{"head_dim": 64, "norm_eps": 1e-06, "rope_fraction": 1.0, "attn_scale": 0.173, "init": "trunc", "init_std_qkv": 0.0276, "init_std_up": 0.0276, "optimizer": "soap_variant", "lr_mult_o": 0.731, "beta1": 0.95, "lr_head": 0.00765, "decay_fraction": 0.941, "decay_shape": "linear"}
Each number is 500 + 40 x the weight over the matrix's rms, rounded and kept within 0 to 999. Layers, rows and columns count from 0. Numbers have three digits each.

# layer 9 MLP down, 448x1792, rms 0.084, rows 0-410, columns 384-415
540523518512551493473429545491517542487501479525538524513531513504513517510538456472463481497523
523472517509514507533506552436418520545511542564498541489539490452476473474499543572451521504477
454463558442454512481442540435504455496520418497470436477479469552485471506493483521424507490467
587529549531487521474523483564479453540483567511586466485502509519531429545489486532437487515482
471518493465500516491603504427460495469486619516480530494524529500540476492453556526511549523531
536523468541491497539514500458487518507531469464512559510499489538499492590437500467444565508495
438517477556444455432516460435500543486452575498560562523540542503527464442488497543466422501566
561509506575460479499464518578526552569507510549514437565482496546582498527546517479507480482466
457540518502465472500470521455561422551380477446503496523484525478518586543508518426517496508495
538501510538502500418421509511478464502486562533498499496501483498458535524527437525483493433454
511497473452372486518523502493508514495523485521524516511472460468529480531542514494485505516545
533493535470433514410540622467495512459471532500476455413485489536505510462458426449471423506522
506553518465453558475581510543534503522502493533462524556535560516476447476438559485540556526498
533490460483490434490538486509525511521502472469515478512478489440494510504551479521557455515478
558476514473488505558524555474567465443474512484433480483506569453483538441510554506482523520523
461479493548428569466520488492488500529485512506455530462475506525460482516443517526437489495511
488507470494472512461433527499532511521492488534587457513492503509484509459498500532450486498476
555527508502472524446484501495480479462544492547550458490535475463587452537544473517488432475443
456493557498505538514479472503513502593553488505487544431513465529456531498428511511450527469516
520485500486519517456457498364552565470535470509521551511556509522473472576553554568488443459425
459408450531463490481486472376441401452507483467529485501470540521511466493515463456466443524535
502566537451507469607500525527522505583453523476557525540518495416575449500496460505516531435566
472480521544494482456480471475474530447518481499515508509524560470553575514518495535512479478469
562449496437477463491445462489497557470521485522498497508496462477482364505532449525507548522517
572525481472523499521504443565477563447513501523471480599490565483557506509473445490482505489485
572489462417512536492540566545487517493560493471501485423448489415513499530439542514416469433445
467451496523469500577475393551474502498501513582494468469546429460509471489533524508528477503502
536429509456519536540557519429457499477503591561447503459467529513545487453487493503403460444478
537492492548509429443524548427449566506585545504462436531461435508469537500469528463534531547555
455441466462546415481485485487578466525474426498587458499523484466461472458508573471433523530497
462498518484561524433520529559486415458485567478440519533522462532481544453568497472523500503499
562488512539476491556498482512573474517501548519488492441525474557514485563444621471497483509506
529474491509522447544468492495501487500469478515437543475544479451503450502501477496532464515562
438548504468525521533432511505456523457447434537438509484539523567487556518492507497449557457408
458488442435497505512516503521514456427514475473481477534487466487462515447539511531458469528549
461544515528548507600480458479501501509465469464447478518503509431497530516467537552497559490471
528514536483503547462419523495495546553534498569486438561453502475510571493526506474437471556501
516507546526583461473442525503543516558539435461489501509492501517474529470521483536497478532444
490505523556557490446476528529508501474543559595580509508493538486522447438484488514483470496492
504450479517492448446576509492544566480532536495540464497474539456562467519471498495465493480532
470506394494477503475441538558498520472518472512509505542464487525477520497483545498536467431431
530511447494538468506502414427513499503469564504471535476567550524403432505495514535423483587511
489524547499514408538513520478538500596458478567432462550449493551483493498497536507515463518492
523527538527471511543550519480492459530474565486476514551509544484423508454528506468456568498530
538555450476566522467427565526487453531554471503536488449455415496516455534496480533471540433506
497497529490486490507487517503510550617526517490537538508587540534472499447538502496475519496550
466526497480503498497497547414452456529464433463490454567459478555463466438464547459531529526507
445500515489552523431495555415421520498475560610496478548564472466546524485481537512540529512531
479488510392558565524447478483517552469492505485482483465609560491482556521585514499527461478567
486538525485465525488548513539466530507440559417474523558464496453493482476556476468534482493502
556490526492518510552602499491507513458563491514442511519532482495469527415539461519528542474510
526502483513489544483619583464487511493491605534494485476473498446454499509556526526498495522531
523452471505438456480467462488499493587568521522475499491495511480480447540524533443527520542555
490435541439416514468583522478526552539429423460482487500500435488532451514523509516537505485494
513477495508476533550513411485484486543555509521537505532491565552475506497555453460430521475585
504521533511509608536493501528476522484475505455529562534537514434471505515464480457479442499514
516527548516510473475514485520509455445487512502426429583539546531473483484603454564442552427445
441490614457539493444502501520560496461417533502502555461494492482487512482455466560518538455556
508532520515410573494512443418448552576526454473454497478548533540475480551533478467518434517553
490565587548504537451558556565546543486465550477514445522480542528567457458482468546447541520527
479503516427472466449534546505538517536532527503527504510471530509502445463526492478518434548495
599466555499461566520494525484546444485510518506547549495525536508621426494493604458504538506406
451542499505526517413476456546462450520529492471532583502466477468433543474561534459497607503526
543550535568442416582542536508501488562454505521533481490563482535488555436459542414482495536575
527540478475516464555497432575488453511529536499430473474490492445486479508518465464492490514529
487516476454489472563500494512542495481487553500482442502486531507490512468535459439508493474455
506458524469568513489512433566451540447484477572528527509547493490544564523554634489450466506527
507570537491552494453565468522457489506535522456457540579526436488513514528527478463526492470532
517492517491521477477563597386543459569420571510481522471546573572555574526516522462551534493521
552561424452504573451503547554457507555453524490452466500493523474515528548461513467545486483505
485532409418536501549538527475496436510554424443532524480558452453469496458514465504508485520508
500531504496463478505531556505479489567475461500521549480493474494518532465485508541531493513553
444467542497534493425511469456512497493438523460527519491534426529518435455553518518544474479530
620448477449525572415429456513514403423501552524495512504455452503532535489564535549538492485507
575444557490467557518522542535518475454501531473532465511558491463494555567551455490424565445537
471592504465468507479525423497547514427526504504498439487517463433502488469514570484516482500457
458567462480570507507424562468588534539489556556559436543537518474551483476513485509426505502517
529458454578470471471582456531535513551493445534532504472492541462509558493463506524495526501490
536532430487448498408516456495441546531506540460412551475539499489460484459507477491543502526522
522554539450487458605478516587611501569377373499501473566444499513422493530486526474550443475480
533499511515488560450610526451492465490586519518470509516456477504567488519545488520525543489545
499454557544551481477464468539462541527502487536415487482505495495478414436463462514468542464523
493560522518444497508545524515514463448480494480501559498485516524552469553514507544486565473492
467489446533508487552509447434440492486538508556452544508511495517541559542532498499480549435538
487465498432511514481562540513498535449545469518464512521510448460539432501449561487446503529498
523519525502482442505446501512502431564530556416525488470500490495512562568535512566498417528516
470462471497473498491487500498417423558463532488516549504466473480541490549537565430497506493520
507520501439505475565521556503498490486504437455498541497464494480505513578518519524595522461522
537560448549519474469509512523520489551422518533377524520446524506537526530454541521447444491524
485500586472455575515520440527551560525501504488504485535512567479493516523495532415558546457537
470493474568519480577496523532551449538512515527455493483564462519482464494450423554494548477469
415488456522506550429445519494490484510548489502562550533493521510530526533515522508506506466503
510499564546464441490533438485536529467504531444431531510564544557505505504531580535440538494503
531555452524504516423519434489535559547491473505528469587467513478497469490443474477419561419493
446497552477515448475464488473528554485487433498478458563431507531576515455507584464447534532487
574492493537446482581489515490505461496518511521467507441522478544494551542539534437445444570486
531489482466428495534517586520494523499411464481502583503459502512484494562521464436491497528422
464550511445483502533500511531454517498544523514458436580467548487422486496514512464507482455467
585478486433494509501520519501522555522502608440532456467540460443491478498537454504475484565444
480478496543507539489442503562477460500519494588497487489458537522468523401484486445481470454462
467475499522535535506464420530463546526511438589530456535537478528516499412496447518527454552562
495534567496469533503504446545507499585478450418513482482512447521488518483505438511506520534504
493467497455506455463563418494585516419544454505435474493518423485543516458525419492466374526496
474497535587395544436511464501439447490529511530472497540555551442562446520476472523491496545560
456472554452480555486531501533517476552542515507591450520500555470483381517437423510455531540439
490399436554552509536464513509484490564401537494496528532419527494484511485504438497562493545472
526447521566542496482516491513463472512553499491443528607536493541529550486575549421517483513421
510500609497471482569452512542529522549570422562496514467573551523475491476435507529471435500580
527531540524467451492434453508436462509464545550508532494440500460474506442437495463528500472502
441544496561522514475508562493524498400506552444571547422540541523559458541448509541536456488495
499520415513415579510455530511493549451498457533505481513560465516544464521547487424525475561425
488497505482458496564442501434491471513504477453545526485454495469516550476523507491500562494494
474605535503474541498464579506474518533551384490421492502557507470465381486444518517480475442558
484512480538504540525530491552466574440475477382501480422472488497488505558489552476495463533497
545584465519473587494485561497474474496487457459465531423389453435429502485462530525551460541536
476544438566496447468520491554501554500479449464477556538510506462494535469513527566586529479475
500525604436479490516537550464547490568490442516428508446417515550599522498478478509479551496475
504554503511571462524543474593476511456572501523524500529514482492533532502569514525475508508508
530497502411430506497471480489472447455450445505505469520474579433457527490520484458537560479491
558474527474532472488556459476484463583541479481466542491497526442547481447514557542439527536562
476497530528430470509547477452482507544469492527589521514581509512460557508502512505515446501480
484472505458569502425513508544526462436513546451510456459554485474490541580501472542494525504498
513457485554509522525453523563484523507524552489502544506494499462400495489473490524470531573532
496565446528545532556437557420549574491544498481467506516510485486559450498473561444551573370495
610481544495537534545479536449509388496559520493534536502531480526544484453547500444505534526565
506506498555568427423442469518505494532413426466501470457525542483476553484490511552516539471485
439556522410460528535518504485489572451470541541515538465474498548576471448484533462511496548457
528448519527486553505503458555498482494484530521478530487580539561534491360415526483504503495452
552437532498497453507474476507542519473488463475520401539491470441497492511517503494463463531469
541543534481479470422484527521524440478520488487552501458491455418382479417453532505471420573435
490514551498488501449486482555488540499451507522518518556487558559494523500477492477481598482537
474524505555517538547533526524501472508494530486449438444546563405474488542476518480430499461565
525452411526379453486534459462559438441491449453472542476502543508576463405499562518594564471553
525466491535492498508510539514533468549586539472533427491496528507546476580528485540443462520528
554537508501408547456536493503553501492432458496477490521487467455489531514452537517556519478463
509492539423479500473453529481495476538451445522544485493474545508461448558386550496481487518451
535469523512494534452492545537499474500487469526526507491542532532494457525482477555495448477460
500528522507472537497486525501552454494475440506467496527500504547565466502521467521497485493490
553515538500524503522473443436532523519553488574517510508576497507430460508536451553550489463436
514503459432527559485541500498476504568501460537531566493451523485476473494500512461407493529496
471482487504446512528500501552472505463476469516509557510454616528449498535492561497410487464519
510450516483488549461485450516525520505559405496506461516463566438485520461466540486494472459377
548529526496399548451493519534443486484447482505539547574517488516453509509490477526451501523470
456468477483483489513472458498456462571572499537493551477410475523538526516461434483498510452477
467480487507445512523559508461486565517438445497425501533485532488490511482489487499371477575471
437451479469529517490488493528534412489517493526554474514522474456486466534536510445495533495458
543502520572591458452472490510453463521452483510474546568474507471450409463473524532506480427520
439462529424509521469498454493478497479534467528445528487475504534446452482523533461448537501448
550560487459493471505584438444515462521492579504533496515468521483479478477502534538442517514572
463504480494514457502453456467477484533545523508546477532461541460472531524489551552508540496515
440445507538472485470536536461522492530471527549479453526532448473537470521444464549442496523433
524559500478512491525461509489454518481550449466498470470525565455479563477547490487478445540521
603512510504459494459506478465513497442559465477458485477470499480520579614530582463525439552573
550546487500533454517469480499511513553486505497567515521535568492511384491475589503457561436502
475432490475497552453525532520497544484469479579548546512499415492476568490509464588508492459482
513436537488534419475476516439467569491481486477528496464558454508510488515491502537526475458496
517491494536501442497519501506455506519522495428400492524490568486510568526548461488540450530496
460456483518447483471507587514471553501474468459497495541481444463501528529515429598473463496496
503572485565514553478508499503497523518537563473495500466511477425545453497555429559503475495546
436515509502452491536466555494520476478531482450523506525467452523521521458483535463478556438469
537409523518482557436499487452603442459437528466509543541515401463492545499539521459489477515553
465500496553546470508484509435438567486521461466527434522491482491495487540445561528492532460543
558548531464567473544542489463527535512424436545510465508501490499539504480467504530417467506547
445514555493458555474570482529470544511479510426533477522501519545428482411496476550451523538520
515502517501413534503477526442541463499541451422451537563498558489523478572461495541563483537486
540552500501530549515531446481486504415507511506504486528548536540519503463593550499417530466415
536550490514593518503532532451514528537448522563566554530484552529563521465477477483522572383430
645485513556501500466437469506554514578475408480493495577500493457412530549499555507516534436462
510518533527480500450482523491537518560479576528495541480479532506462575513517444516569491494471
500514509470472539442486518570432499483491524511536489549396493530515497567448531535562550496421
394557512530521420578473470434490566489514545515518503544507568505478550515567457561513506474517
453566497522502461488553467505427511468539489462546531504517437475529576511535534431500504539494
522475472542518474570535503434623499501479489481541469505554538485438462520485532486471517487467
472490464536491519520475505505486485541539488526491504447490483482431513517475539510537506446482
535509433497473474468553459451496523553501511489487523485437545577431461592477539519456521477545
582512471550508455549572514441469490531475547522464466568526465462493534524480457484489524511539
496450528501464462467524483497468539571527528508429480514459472495563562449536487445446542500514
551491484469517461525476472539460542480504493442427540481510485482518420520441491514514535458583
499580607466457459493506468499487546580532487547476548496521489558509473479433470566579521537515
443447516480489525564534463392475478501460477589448501477540536503511496459510527503469489595467
502447509430473458521486497506528507539530550504540526487463447484551505561487510482471544511602
476616440478507500507489485529423529525487455565463531512549539538541529568519558504573502568439
493487495474524537529495455525474484453401519581502477444452505539525473526511548471515493485553
455544556480482526443442524483515489485494457570427516479566463474481480469544469538530485450527
534562508512487572460560528511517463416477471498479498430520534534463494525490549490575521517528
466515511473552489469466543519517493501473535483496508517449425496504497532494445486458445486554
411516453510533547503517481527570532441509496457456515502480523498564499494483595543481496386549
516544475466441476490450537477538484559443527541454512472574504434478499555461486482492423489501
535446539483455492551437592451461483537503563503462412466519507544437477521427524510543494538489
497453511505485548477477507572474566470477483500514520496543478544499523486496483484549547457576
439484422490470538448549523490499483505464519493440463518513476470453542485522484471549422492456
505477439464505496420547518517459511502507469505469508520487489451516417526436517521454461444492
528501530497534512515476395446486501561516416474478411520510476487542511460511495487495564483505
536456507478459474611552498509515442484543461446512560478461505531482539528507508502519498456460
507502537548497556435457476437539523503500448515505560598523500505473506412546513560462535522422
540554514493465485509506436438531506439503511477473494435547525450495496499483480554561493434496
550490477484481510424517432471507526476495391517512467558487520433508505490466497460491515535537
517490510567510492499471526534463524491467535459539446476541521507550500532466512571497574496475
549487556562504513569559535507504564495515474487529513447487522502526473473495516617450472504438
516521495524523488481565460438427469526477491514535458481495526510484440498445505491402547540538
466440525545495469553510422498550440492542486386458441509436519496493491473526497432508519480444
465476385495532443485481444524479440529429510507512535479531542516541476530528512517536476489431
500503512461550471481487519529468544504502444502603427538469566511511511477525436541499465424532
539493478546478526511448608498484491526501471501519471506428513448532487521454537571489474429405
438516489472498531467504489558555548534485480492468532505591465493484460503582476493530510545504
512535538462496537485515429533465499443503516518485563547514500484444436426551488450493415490554
563491491449507533468518550548529538509511512481412538471498480522527445555476559515541441529493
518531544466546498486490594501488457547471480542506539423441533482476487528531448577532542499618
506507512539522439474506515518520624447467417503482516573507457475463569442430544530582548501556
441554462511550537443473499502498532497480509463503502457461592484486332488498410479450444477555
568522455543522458492428546490422560496460486476445545459511532465511487457432588512559535524485
455478476486508478533513517457510474489523482502503507507480423486436501571427547495442468585530
546533480467504444529551452541516537501476436458405521502449547550509483519480504480438404565508
528557526465474509449520504564516548447591487563507574528534501526472495505465441492435512540444
474538470582554581476445453463558513555402461487500514542472500592453559511491501424452501473534
489498450485492528551449506513509547497528519444425451478575522471525434523484524525511531439434
492472481422528453432504495506557545529445483543474565532524513476472423509530555495483518520536
469539557551525404565496468527503558483468457443442517476490467559520517432544540527494579540475
518508520415549514551484517539552498508483474517466466432550491488460574509422473491504432517470
439530506475455528556463530503507493449404514453484576471519532518462458520502527525460473521503
501496452555453493502521599514480459569436560538454439513490509504478553512518511517550516561514
523539446483537564476519493484522590538541408489432431475460475528546515449491484522457478455443
453482479507493433416451462532484515524507556556532529520562543553507455459492545494508538488521
495462556516511548539552449545417545458534489510548508446545528566507556478478450488485407436516
512479493574525529547436494486515552482522506495522475533584502498469539444429541469509425411538
371475432444537574535526548489453479540497513490483528482534524517586482489451387470507459470496
508469541452510466443500547476453499492544441520439483483475518483518515480479462550503522568423
484543476476495477500522526468497537456522478460502513509503409527510553542451476490514527568483
524518490535508539554501467538455476541550510469473421490493496484517520461472487476497495518542
477552434535427522449487397550504572452504504497437510460541534477518538452453565500455435478434
534522479520588462565448586472492534480401487554545463539519474498558442492596524478507546477572
563458502504417481505487493478536531518491525535548494521451439535434532470494476487468501579457
394542470494506539467558515493500510550516461508538464452555519507496467589514439501474492447524
500504478559446543481543486507506531517440488552418554526496456474474473461437584474477463536460
523450487498467506456478515591516529505545517477504487547491549561463557445482474437502534476499
494558450582506533476484560501554497507483517426525479483486463560492466523409524526509540502522
437475496516535497522505484514515471413494515517513515449513556441491495609468515492500462534497
510544508504485473503474540476433536475615469518463474526533604476515511483523513495503537534473
543529631477479484479486581503447518459437527506481445470515491507508493586522528445443500455477
497464466511508492548470476516520427461507472491474501509493505430471503525485486488512418442542
443513508503478490520511498471511532495563532527484514503454500477534479513460512489510482437521
516517524467562515504466548515552550513465495566468443557463508560455461482464538576494475468519
572490542499461518572492552536470531474419479506486499512472539584445501557518466480544487452445
580529490495525532434495430518505566492532532529461556533460545472479543512485476528547517522467
437496519482480486513546485477531505521540488478471500518502543511503511521538512575488454446482
473529474424480493521485522555525500467511539535455585520485472526456444562499401535402521460544
454503535461520447465531536480506484442546447456525468491471464481548490467461512479476539461520
524532452503487434495546451528524493514479452513501532441508485520515467483546488506471447516402
434499510485485461441552521521498560506518544571515456482447448499481547555472471429505595533470
473482519460543481498497487478499453477482496524516523463529513500525540511498451580530483511472
446521502558577478505520546445571450477488457563487499522475495532393513487465530515419422529461
485452435536449507514498490519523530481564492518445561490520471397413463470547476457520545460487
470447483527464476433514497480480532530576558491477517480516488527505503474518497514491467502498
448528517485487486574482464506481402439430554418494460582541510507472527518575408520473597446458
484574457532459406481427519545535406525524465469517555497455551522526482489476525485476541441461
437519488501521490495455519504528463495541447544402515472521516488486477443494475526507550481505
405461546480523591462477523508543538477474415501518517540530537542480492516460542485470449464509
448528528502472563470472463423517555517488547475518463548549526516545483477483501514561546448421
512475567600504499523471474481422513542503525539510548523482431558450528526556463455466515525341
483501588459506530529511507512490532447574507507520525502460523512481530447497487532496497470481
517458479460476482451468527547519479412399556495528535538512500500463456459464582506487481563572
566529512518564442548448465445499474523442503482493470579445530525438528514434541491544522477504
539487534441467499525500501569550488450521502464484519590557578498533481548498499580517490532424
575498508521472513550500520457534552492470495420502509477497456484509512446417555558526539519494
488520498539486477581449527542415485580526441444448502544472470510485497498490485489569510457461
526480476470468418536441496498484510463497475525432496501471546492532512530460475451497470566402
540474520532541487521492473413475536554499477522481541451558410485524496560542512561481529542448
417445527451519524540534399454493491517537549501517454564520494453460456511527508493448542543476
456432493503483529480521512455493462441471479554425502464558474494471505493480477524509450533462
482494446499460505455515463481476496540466557542488450529535486511541482529475498533488461458545
509443501530496475464479476517472469501500415530478472445439479502473469546452479548570440471498
529493450434534487535459515525556521534522465525462526574438494479562513479499464444504507487514
505483482488513500548504499523454521556504549453478507522565518502480457450505503480490486474550
479455558508483545441452515501414470477519497500465447514577475503559555468434433436592569564503
411562501528460560492391485558441514518524414497565494516488475538445478499422490554471562466505
569540452542533535455487532501488460436489535507477466506491455477547527451496533534589471449470
512597496501493442526536495401517477533461445506506479523493438546494443545441506520462459528536
506426512626458537421527474533448406524477524527519460515519570508460588539486574590562541496533
544579518510427525538477507529525520490489505484520459412527457481495458511474658551556521506530
484510473519586542579515487394539559535460502469571568479475435593511532511521486533445504536517
510399471501508487487514501482529444506434560515481514535486448534433481437525472493458475491521
502512450608545389491502493504488524484473487508479521489523526529504492508536467529488560543473
486582518489486487522443503531551500495549536575509477469500449483437532544439456484484452485572
500572478540539498482478448460450536495457517466529515485482406479447542441446462467474484429532
537514486504518490504551485528517448554428513471511467515466514488499461499403532499515445517448
523490498552525509491529532468514523502529459567506425558484539523489491520569552424601490525521
504557524490495459516390494479473467542491471509489516528552437458567549507477549486472539452450
523449434480470419499468412535546414436515570543483514482476524460588461484519488460461415571490
454533459531517509589509482562547516480469490506465567533500446474438480515469516445515480473488
460544558467445552497570538495434541480547572504440473474534478436490476447528539536518445467493
544539499439475532490476539474444494498432523505494439631479531465446454469493466520505457516497
486469498534440500464488490526484461490540513514486436490502465514496558511510523457485431453506
442470515504475562556493499483493463427530484537515538474484465524478452542472454548542645533447
505486605475496490475458525482550513553455517473512550528530568502486442598496563455483566443505
476454486476464484548534480528476449495447526478468508612438520493460462497530443565527495504570
493430516493476474509525486455485446508510485438547438534449515433504459462472541557495517523471
483479520461483465469510528459509499505498502516524494480529465464459489451545502498517515557518
480554475516514443492444550509559503463466502540416462507603548476544546478541548457572521403533
448481480504457473511521571460553449501497497511460504542504493551521503572535490480493522472509
507534501517526522516508575500473489466572534498510535502483518478510478498527534534496565542491
471514454548435503434600484443523554501552523484488524511498472544477497500480423553521470490418
414533569518521508483508512557504482527525511500482435456517437466434496425500592486550451481543
531521504497480500564437434482481530500461542487624528497514579479483504541455494541426529439461
449568497540524473485462509472492468527460452551488476462532497520494524529504549540537515436463
382518527515462539492370518497594572462430520565499466475515422472466510483508499513508525513506
533482560451463523519495576487503550533453469553456458488496562476559470469479568454512534485518
461479539569455578420497488504488518493515466530507492503501482548554494489489475502502529496516
483483504424540477476459502528534546493627493540515478520487429514529509557483460505508485525459
473460537534511457448469503444427439418524428544538485500446562506497445483467464466505492509532
504479467550463487571481512451462518575471519525434494482514507485485564502459464454536426543533
472488488468539474523517512507496448426441481530565482531500501557468534453495562487469496505480
478487521497553555551441435481469440507478508470471526473491546451425494531426537545572447511499
495518488513470560465487377481470491479611476563574530402445543517536507523539422487453488477457
516569455467480521500526526553494507527509501498494447490478481495495541499525483542499460552490
524396438479571437497482453468478506515496484489548533526438464564502509504493548494514434490476
554477548549532532495531425523519513538504484405498504467533526512506473501503530455471475518484
492522552479387584459564494525500489526491455469507517498469472577491443455552485551489563534467
516526507586492514566463462459484445496507456549482454535524422554508500445481450511527491416453
487588553520477494487460526453462564552482515528502509493523500429444562529458566439538522493510
524543540600484569464503503509468532526503474493505521580442551473443532541451519497454546475490
505483513522476477493485476478488508491488435404509519517482498502495441555549492503465563526438
524519494500510507445499450487485466545497509558484560540485460495483489510501452557501509452576
496555522440599445485491505487480534458482490458502460473532475475407618481469491574541535542467
444529511490509541515532571565489466566485492501618460565510450494521532490508489501547470453486
503471520495575482506475512518467502483435436480486414581552508425529460534529476471491537549488
478557461519552569470503516548525445493544476486477493423494496501532439447538529490502490488473
526469503529526470485505478564488487530473532395452498437509464551434553501488464487473487485534
556526550495508421530586467505544528451523507498478532538517459473533584480496496531454521474535
507473446462486560486475500568510506472542517541498534504407443508530526434456503452425581576512
508507511482516554480507489526543546595426546531508517477509510545463533506465409477477391504486
482452487460446432490582508491517505531511567402477503466507560505507502473546445532529462480506
495432524496479617444432547499523480482449525526584515493507561500543429476531526457475553458487
473504491530472564513448508539574608550509496457462540502481473486462568524497480524440495505551
466478531526493448435556522530512516521465481494547506508544493511517433567471466531516574488518
544408414455445541527466445468455527465529472510503464574544530481495522558447564526549469540558
501513579516543406477521544455501549444489591498600520474498551464588519518474516468474529565527
473532521513501461524480467517478561459578514620473474484455434556468468519468519501467541529462
492499525535535521439570582620485510524546461473538559518430466511446514495436504487475489534479
564508532513544483535503454506509468504524523488532528508528497547480563532482531544531505498563
526554510503494480502462567498539508477516524447487481520441535485495446457480477546531569492514
509480512513464540512464541480549577455494500485493549582447536541477484522547475559479480497528
558557488537479511510531541471493521583475463524475541362492461537499472423457495519573479543511
497534487522490531525457504510537504449500496477484487454490548488512525510457533595515476462516
554540504479462506468538469572525524501528541446540465468530474443469478565521433483463515553545
458490538488498464532460549551446480563404514526463524520475470463475476461441510534509505502489
464491507469476446583494498437519429486558393512604524527533476482533465498545520535463393498508
501571549477574488434418482464516541508480443572519572480522428535533504550516482467505518491445
486512512521507532535490521497551438483479533493482548428551501517585448502548549494493480509528
464464485470534499503477520486465537435476440458524493513441531501515489579523455525513481530492
436503563506518477595524469572499513465532567498433470491455517534521498460502488568476529383448
459515545444468533503505543503484519509501481450578426514558500500454527550478448489435469546541
451520460507494575452472528508572521474457528479531561494518506487558516502543528431471507526484
533423543515433495411461532487555514439486464527540502521465477511523507491515523491460412535453
537467555453517473484455508474491446456493414477503488476542443509448512465453563436477519502491
590492465456490537521498477535501475503478594509499571474502474528488475585475471456506467509526
551459580461475514518490527458469474470520524489487527488559538496536473487506509549481469501456
514435470469526505534467489404509491445462510453543525540497498509574441502360506503562549565548
515513493444465473464484454464493458505461466512558487428497459566516515489530428454478493476575
497497459435490504466469468475513492469426520517505505502467542536542433543474514522512489484421
529484488545465453485429484472448461520458466452491483478517444521492473626481490538475530459503
523459427498502445432474544448471463488546506516456458498487517497517508513522468517460520485507
499518603516419511521475431509543469461459512513491427525536554449484485537514449527437544433437
526598479483474509466525453592405475476525401567471477499489492549491578539467506525549491421593
488577470476541527434534509559493540526548517498420575473535527494498562496500519514492531499563
512448420511507514459532526509562501474492519497567513545449565527490551507507472467525556544479
542490474437540521490509474558473533516526567517486469524533512451536595481468512503523490496448
507458470507564494496452495440522474497471515505516559425486523500540456503537528477544569554568
410493458441442467418470505490449465451427570433489466525550489528483460490468530550507531530511
451543514471469538543569509478493505577544531535504577468623503448535469542522561505440568485500
506556470543519472565454519500542453519527535518429498466486503419470474523462469526531563468434
524446508518517501556480580461478450492540503424485459546552518493528465507579539492528462518559
450516488440534515482546500478543523500534454538435458519485511497532486555488472490501536462484
506437525521578497478538444550483491502456456464482452426446562512510472571461492529518487485563
498502501539513397531502530466525476447490481497511496518582548427446466457545487466489508523510
532500540509502515540492531467532462480520483412533422484467571499518480561434554484604448435573
539572547489503573445520482443486504484437464434471455551508508569541489515461579507475539493518
557501494560512493512535518528442460532542504492522505544479501518476508453432475460455461516471
468533447537438516482547496520511525491541509489475495463566480561558466521505551458483480466563
505495539512513481590445523560494502420460515563450488546476504494441542554488418442524468508490
544481461438478474501536472472541531504449471473508502545532425555503515427478561493499533613530
534460520528531517465530535446512524537432513503553533526435556519530529454533464473517472476388
474565469497509465472512488543484474477455465508508552501540476455613517507525528545509423520511
423470571528535527527441527506434478549523470474515554507446502535418495498461501518551528436466
474521477441522478460556541498461523470565510520493473536503546499538535443515531435424444461510
494591477486450410446572492542478520537518498533548545515490492497532546558530571437531517481563
512507510445470440444493441501531546485579539547593481518510552538509529499495461556505515485478
510568489478562515416491489451433566534503430464447500504391578535421477478464488506507477463494
438533573496495513537504509539534454545493473552541526508535558526501456534522464455541459501489
506550518479558552480530573477474541471502480478588484452531518521514454418444535482582466407540
461527457459480479539503441496518513523515478526501478491496474498535455467566498507517460537523
476545504463475454501549509486519490551470483559463553493459543481487500543472581493443546505405
531535480540469498439543540511475483465485521579513464452530517437470505561495481454515497537442
515541504441505507476578454462506468472579452579489478523506502506453487524488474527465472521473
567412527531461488428489492496522485439496499464483514523523426539449485472539492547466509481471
470550502555526464520562514503423534452525444465462449439482499449473575528486503479497459463499
393510547427522457549517518521473390448500440512522551551475472483435373471496532477514401574474
545490453469442582435490493457562504513482570496538461451499504479547440487467568384546414450490
497534497514520496432498550478441565492561521478472490467524559436449517536442486511484531472562
563446582534451430525490506436549464562461434429482492522549416537532448569551536541481590449423
513506507528475501439460519540458501491556511468547521522419489452465491477459513544475537469531
493563527504503462449513510494479525473478520533450475451516489536591499528505470517511493587430
535539479529461499399565535553492433476559544436553537560513483466495434505492542456539470535483
601548491511427493564495463473550479460400440476492498526512577386519531536520419438457555440437
433575503488488513568434520511524453533420515502499515499513600485475537464443575532513550521560
514520485454533456514536514518482486506527540576471444490515553537518509503440495570456526432468
547543467519524519494495504559438466502504535538517516557489554392503468560477494511527496498518
420541459456507538477369518508463555463544490456530491519482463470495520502561502536479453466466
479423497561507595473544491511457499523478468485462479464460471490555514464499521503529478478448
425540424471546542540431469515543456599514435543484412558525466522515518547478575497494541517466
486465507514538560474475524440505525498427459482495510489504547534502532505528527497526552470500
460506478504506488490430586472494586508480459511456484472459469478506423473517472455455597412543